python train.py --n_layer=23 --n_head=10 --d_mlp=1280 --norm="rmsnorm" --tie_embeddings=true --parallel_block=false --init_std_down=0.00381 --optimizer="muon" --beta1=0.9 --grad_clip=1.0 --final_lr_fraction=0.0 --doc_mask=true --dataset="wikipedia_en"
Each number is 128 + 32 x the weight over its row's rms, rounded and kept within 0 to 255. Layers, rows and columns count from 0. Numbers have three digits each. The size before them is the row's rms in percent of the matrix's.

# layer 10 attention value, 320x320, rms 0.101, rows 116-127, columns 160-319
087:106119166173134066124100123082162109141147121102137123120162110124195139149100081112122126163118177127160075165150116077073097137094191116072082131084201143104096109168130088155074104089084100140137070148214142138143128155167109148163086137105095112157143129115095108083181149106134089092131111149107116121136159124153088172127091150124129186163132117069181062142104125195143135077119090139105141139088101133118127114175132118129102153126133166122155117167148157066125168163135131
089:111131128167141197132147125101107086114099149079156141071135180105115135173139102139165125139186181129115102125168116119157114160105105104078095101108168099099100127174124138130121034159127164143157124085101125123163105140129089093120125145172063134128196129137138128139144112101147111122114140085133083098082070116139073149132158113085071142152110104100154147091141128054142144105134111116173163152119125105101108073166160176166112150171136098099113136205128103131111115116129143
088:171125105097127148143079090156179157114122150065146143163148114151234193135199144169079161153147203099166124127188083112118138116146127130105161134100114121163142141114152186106138146077096156187136057142144088165146097135134113145121098142114176115129130141200144109146105097131103135168126119117119145173173122158163114087128156109182174129100141099103158132098115107182089108130150132090148176108133149144163120136148123104121123157151136106139151155130089094140138122155168113
089:079108096130128051174123151155129133130087128140134122117134102105134104144132114108072116067142107158188100119147146115113125154148083188172121105157156160164143091113087100125150205134130145217189100171158123153129197139128169191151121098116121113114135123122154104188166142160180130073120124070103107146115139167034103120133137130138161106118160140123209153170140145108141154150111153139141114109129175067158171125151175168131115107113168171182118163071159134236166147081070153
094:142157124159096114111194082075128126077109206138146136116131167155152118127154188091117158132143076127116126109087111164145157108093096144217102125151123128083133120086097114164085098110092133133189167144149125126138153118176118123076141156141158126142113109109187132158142089108147141172145158114117117103145101134099108158158147135143102141136116144153136171087139092131173183161089110137129148139087161122122162100135174056142120168158159139125049177091121124173144146165108095
088:129137097172125121129139131152136109162135132082135119105103081142169135127087086114130109063074147148145152099163111138190074154119153115099151136145065090116128176206129131174133103122131126150123116106124150082184123107115143137208055128096156136130136107213168155179124130100148107179113087141115108077161130139128105132192171094153140155129111143168132083174151106121160109189076101078125110188096163137071169129080117144125153111159057135140080127076140071156106205163068164
089:140135108170097142112135120152081144160085153139068175047143161189134123142127160172053119168176060115164138146101139096099097134145014086205121152099144131095114146142108136102128170145093071132121121186146025132111152112097114128050124190142140176124127162131154146125141115166170124160105154118144120164100089166111110145086069119078124139134154161180164134133111141158161149122078097170131146157126094140105086162159133134181158125131114112113208132157186181113114190174087119
090:142150131103119113142129106050088170115093104184119107144112107132192085139137149172131161216132149167157095173076146172141089155129107115118162162087130143174094112134167113082135121118123139148110070095074189103160150144060178140175129175152168095144126143108145099205131168132131119124108102135150150101114142152110143175102190119120150108182178162125119089153088126197128105185151128131071220110116142123146115118082121096104096156119130077110146107150141156128099146125099205
096:158144136159133133138125135136091117134143091094068130148162150180164098141120121180182126210152145052135124148125083157142229146089051095112120157134144137192169122101160148128182113098123109169145093152161123137076126189106215133192113145110185084177081135142126124133124150113107109126161128114140086145116104125112155125111073122119186163134131132173133119115131142101079065097139129152172159142148142145083183156060127107144134141124071132180135117117119124119128115096113186
084:152188145156160084105137094097078134159157129207092202136135116095128184105202164119120120146146108115060061150107127123175131145118166174148109143150126172099138143077082144109069172137158134103118186121162210104113141181118111150122159154179123114067089106147165083150141122149105147087077140115070220097121161131146121097099199099113120080149093150133164159150152133072151158114073148133101117165188174133147115151076134113142137069126158135111141154067153058131077091176109089
090:120128152162115140153118161087147149097174114097166063120108163176067148126102112093086146139146108160157132112048121069123118145139157186130150143123104105152164114077107121113179118088167101124042132145083117118043155126094154111115118142138207126142163101121179113126125106203123144164134156121091116135118159119169135126103123111084109105146201132135108148143084066151140157171087172118107103096133097146110099152130093106119166134155137148132129142103138099181150113123123136
096:125138114128145104092178114100142138114180123159082090118180184119111215137095126118164158131170126124173099136148142141146075125148171132143132128105111135160170153109152168093170204159121179136124173133118143099096049153134052133121127094136085085190127125165122153110143141116104139110139065085141125131109103143105146160140188136185155117164071105194140144178167098123145106113121087126193117138125109221102180186115128157136129114126132133173084088101126144168112127122116131
# layer 10 attention output (transposed), 320x320, rms 0.134, rows 116-127, columns 160-319
084:126127113114107123139127151082155159059121097141113161166152132148131109155106169107117150121084158167140077166134125087137133155117151093103114151129159130176152142145104144174091134167111162183129103168139138119156119170169128091138077164143125120158147108120136150042170152088161148066099096163160171135123128146075067110114127173144126137135106098087117111190128096145144159135202113146112173102096114114121117108134116099078136131122088118069146022135133154112110140186131151
083:143159114153107153128130105126141115080050148077144124058143108105057133162088125165189064134156143128086083165173116119161075198106169125150137124146136136157081131159109129146108083134090183175155116105147127133124122102090168146205134159139121159142175150119140094138135114088123110118104158073153099080116171091115112128139088109094111084109117143067151133125129151156151126143148163131194172164164150095124104099094129102140123150120148074120134064144052075100112141184158166
087:085139082131102106123099136153147117133178161038124161128153169130208166079103127187062139174102138074077132099140094090138175098145128150140134093122085127124132120173126108137142167120094109149127090131127082138126109154152117085145158124115181138132120161123097142137132069138148188168113131126073157171144097090160083074109143148155160109118136120106117128121118107146117094060084122088123129119135127152171093129118138149132152142147144097098145121114167111092109140089163132
088:138137144082131069179139202156094136099111169140133122137143139147133134151102083127092196188127166141207125146112075157130123132142094097138157126138069148139115111130162170133134107150201148187113127163134088149068142159112136142146080157159116145104173102120212133139066129121094108059153141122119172114169123177104118156090142140098183144148104152123159136155129093152115090132140138197143150092126176076102175103190116118101109121126149150135126105083142094197131152078080122
092:128133148170113133121172162090110200093135178138069099119133116168147115136136185117168102096147164125198130094091088110116131103144122093159143135070118092057129174126007140166142111106119101134126139121128074187169082070140112168071068118105121183103114145105122118127120130160114092163129119150134079049166123109117109173125169130114166152147144138170163104131093113127131135141113113166092163117117163098059165074097102134086143148149149088099086130046112088183109167211081130
085:098072103165122119140146107133162101113114121076154115096102139108147086133160056168127114116073154116114130149153161108174083100095118098077134141138058153121198083162051135121112105116160165108153107152104139107108152106099144152229084128129071176085109107183129169146134175108159115193121120153112129148150116113068080143171183089127054138166129132189153164185143145117142106134084075072116126158081169136116174160171117120120099145186095192130125118167130145137115178172099138
087:127185132153152111134091091118044141080138134097090163094159145158109171153192140138098136133135097146166151134097150093097058088137090080111124170087141099063157108181111145133105117168123116155115049156116005118134102105103130171120146120113141166125100140105140142144168098135167147159064062115154142156133092122143175141092108128092092118098128106173174109176090208146136166130111127156140119119139084179058097142120094144148125123112146134149189175115137140155119215187093161
089:041141136138112102130113173040087137164103100085151136119130173135113118106157084162139129135085184150133142105113136123111128090148066122095109202126148136111096090122094081116147183125081126072117072132150189091143102163095093161132158186084163095140160114092166124152088106176129138168114126152135102145169171094129161115106131124097091076111198108093096126126074103130172138185182138112097178104134166077147150111062159153135115152094180138081131124142179179113166130137125083
094:110139176164089154117118175129132066203134082089142109091162101185164160091190103175111134125119170135117105171166117174142208129125105085140106172110183112115164091149116063143135163126072142195112085106164121122050128148103096153156142132047156133151081128144123102126129166172149136172172096124157111166111118075122144131130062110133173135113094124169104146120142102069114165148141104090155183148132144155074202171098111111096145134114098172172083230116146137127176140053128185
080:112159141183121076137171066118054104162155116219104120087135161138088157117110162107094207152162135126136121096118068101211134151137147146167109133106128117079146152089084132103151160161152094136117178131156171148141153165149104135131153212149118110110066130155172089185085141150160107062114104086123159129133129160146134066094219141125140112154124162137153116170104115096139144150108105160123148204138153147143159129105155108142113046133125124157112121103069083088128103167118137
083:115155124155104108143073160110179159101197135122114097154142087161058135174066122123136129136119156197116166105087131151142146119151140123102141139137095119121179139101093125173130133095137116125096177157120157196062089131106088148100102116152206109116083100134125105138087094167148133105098150153087106104147173086126146138196138120056151085119196099154086155179076144122109140130107161126141107132148090153077121063127128154147181084144104124129091145104143120145117103159113099
087:183141135123119139100188168121130125130175107118129124118168137046097207157110085109176135121148101095080110145114155141104068103114162207092148122160108176179119147098077102055118160155130134153156148146096186144120094125107130127119135129120120078164145140161131140113142144142150143103159112120147141086141099127147129127094146150202123087141040128179139140169171128122173086092086102090157161165118120180160065160181141136141124121121156132099118125130143132134076188101139171
# layer 10 attention query, 320x320, rms 0.0894, rows 128-136, columns 160-319
100:105130080115159103140122175179091086123047113061118103194143096114095078101138115136113165133175140099126129102137161128110081141138179103140155125033175109132168144145131114176144134042132137201167119129110094127115108168162133160140133132173142121103171136108095089157158160160092125128136115191095115070108098124136172086161142096108114127161176140192091126141146108147177126138100110205165204141104123133197125184095153140152083133141168140151068132129114113101166159105110125
095:143148162092137100153131121093117166134080134122189138139107116148155113128093154119191107158180150135137179108163150162115141122163101146122107207037088146091141150144111135160103175128159126120108134098102106119135169121070115151150149126115148109166121134144110131112110176038116021107166133064150121144197111167154102139080138105095053172161100073102158130087148141061119082129133159064064156107139193176105123178116163109116093130118099131147138111097130124136124134116141116
094:130116123073141143126108154170198083077105091159143103190162151112113108086146098170106096094105073120190080123126144118113119181066104089177111116145098118132111184104115059135171142152094122115134063101088106091165118093140090125122159109188156110105129136143110118167144144215108207115144118168115053139114135173103165175137148107143171107144159143140073121140121135182063153118125104114117161116052100094144145145186140138077124092100099131168101133120140173097114146123098090
092:128093137115092151052141161135103147136118164186173119125100123152147140127176121148140115106074121150134136122054193122095151168129109082153147154138082110120154133124092107123158122201101168134125110114128141086141110126147101152123131136197101078157147132072123082130138142150148181119096162084071080121095123143127146137143122145166186180115070105136117104122178117148041156118171083149148191175083166086122166112085071151113098163113132137174111110111137093102139203143161117
095:084108155113158134144095139159103132154087097155075189128153164118127148143145131037143131156181101126096091150123137081109123155142057167106176119131118155084130119194180147149095233114123115103128186117134122155116193129180138140107154082104131106175132082110134123113125079131177088116149147124135189081153145123152137099137120152088155116160164111161142073151124166082136105079117107150093100141148111123127161126178129165164164063135160151133113142176088077068090171120148127
096:123121124125206132202099144130091106116114159141073097102102086113166193226184067114118137122177124122114172184112128153118090103141148176153139098181134145142139189110192190140144165123166082141134131172096141177129139142138169099117065112094084136108095152139073132075101138077101131158115099144096143121094149134107143088134100136132080114077148153147126133168104135108107097077082141168096099108112132146118165139148154152109144034186124150086179108147127015145073137114078124
098:124147194133054162065130113118165154133162125156149123110075130157103088100106162131089138134115152165131140116110118130153144073113172085070100069160122091141081149097120120136139086096162145126187152072143141115200123068112072093163154126108210140185108137090180104154117171102109098061161148086139135151125084100080146118136119176197137081106144135120132150095171155144121169176085131120086146133157156117134076164158083134103094128231162158136089144154105081071156126194160073
106:142170130145116085112119105187135083123135126127162120151160154099128081084119126138101210091160133097104137134128142137130190207148113101063116078119136142109159132102086108107085086116214158147136116097183146175185103144084147140131121129124130079130138135133086132070108186147125130126095147171165123108140093129112116147090110155100103138104117157101145067118135129130179143141149157127171192175140181109151128168142124139085146124144110112092091119181060109108212124079143105
106:149118103141170113086137176149146148079140116075127188162089168091183186138140180155114123062108114071177212153054086095071131090173059124130168153123162121143149135118186155080141130130101114156144158146097134125065160156147105124114133097116175050197085168160148151178160123161131156158167155099157092197105156143139110113116065160169161165132096118135106121126180098116153126093117152167137137119106164128162089170145094116130146143150104193162139166124185136135087110134120093
# layer 10 attention key, 320x320, rms 0.0927, rows 128-135, columns 160-319
089:145170088084200110139120119171158129133172117137219133094098136109115167163123170113093134157109107112117117171140135102136109134074133191093134125151104082120146116118126125059139145123104147161088066103081104168048122125102145126135111158098150110110144106147180089120163129174145106128162145167209149132121167117090099082094135158098081170132119062158111116093098114132092111123160059098139111074103164131087131106154079129104108182088123107110105162114097091118125170109138172
094:165143109143119189112208156186144105185165091121119186049160161131122170208112092126149085158127072142127115206132118097106135129137175123103101120132153138187156099184126158161169102091154116113105149141205145083091099140166098125162139136130139169097140163097125090140165175122139099127093149202128101141128106134139146079100174110130157138104168144145156151079101104124145140130159098178144126151131052137148128116142130153125174111156118110085144095067160139163131139157144138
095:092172071167170162118169105151120172095153155133149116220145117142113112126114120175109133112154170068078104122134149137169084049116085133129124109104041164168182192144127143115132113091113095139127095101142119157117081174085110116152146114129119157127106094103112138155158099145139125153190148079128103156148191094158126143129125147092080145144089113148185119185157097140073163072091131184145113136080135132111039175124127119119117128051172147174087129145128053106143099111141123
090:128153100099150115169132092113118087126153116093105112118158172160069132117124176156100044126137130118103110135113106152091044150090130114119138109166144129129160098087119135109109131142139154121117123084094124131144140130164113077171174126098026171084132149067121126164164144080060102148109175135140098186124159178183087084081133134174128113113048107191145150200150122163064103183127107099109161124101144124108100131138138136157142168144170164162123112078132109120074091117184142
098:198135148180072137097142130113125044144096098121142131112126088113157163153116145163143141185090095146162153132137127119126181081108149112086131153157126145109115139150120107118101100086181159171166147134170115121098128121116153184130139158150126120093175174126151128124115107130111130114157124124172153153115083083117096163123140157135199147085154160057117169082074141177153131101086195178103101134165131158097137103090116097144118088195148078112156124169094112187101127108147129
093:102186120164117095123185123131119114089116159118130167105076148107182171151109113170190118127114125168126188122130155103093126215116151129146141072219130090117122181082072131127073113083150101108117062131097079152160126122112138116109125114117177115136139098136152120141125150120137218092102150128169080117169125065154092124147148103058157121126126157152093122096161088134255140151132154086147065089144112096071141107168086157063122174205147134151106113181101091086137133139074113
097:106100127092099140127147133090107121154140138069123072054127103141114143116157148149125067152174122123086132123127172196115154181102208114142199148106106075142143086115137120102145108153088138154121145105170122112127120221171114091123159219116105128112110117103144115136169095107161158106045144122091108096089091122161108149090066112116166138129107135145138142097117132102104062144164085142079119104079142120161163124110090197180150139077151090152139127151084145136103134178153177
099:136078166164094087195145158127149113103114108133071130218162059159117116136119095142130149047094093116136144093231118122138097094102110148155155156109124091129068062090083123170121135191086140133144163119157097103105164111090142153156161129140111134145089042154124174139149099143198141161150090184123127095130117148157157130153125106174117137182076092131120083138096131140139174118119137062096144111106139096126150140144092095149104154094148121177099121129120192088159177114092124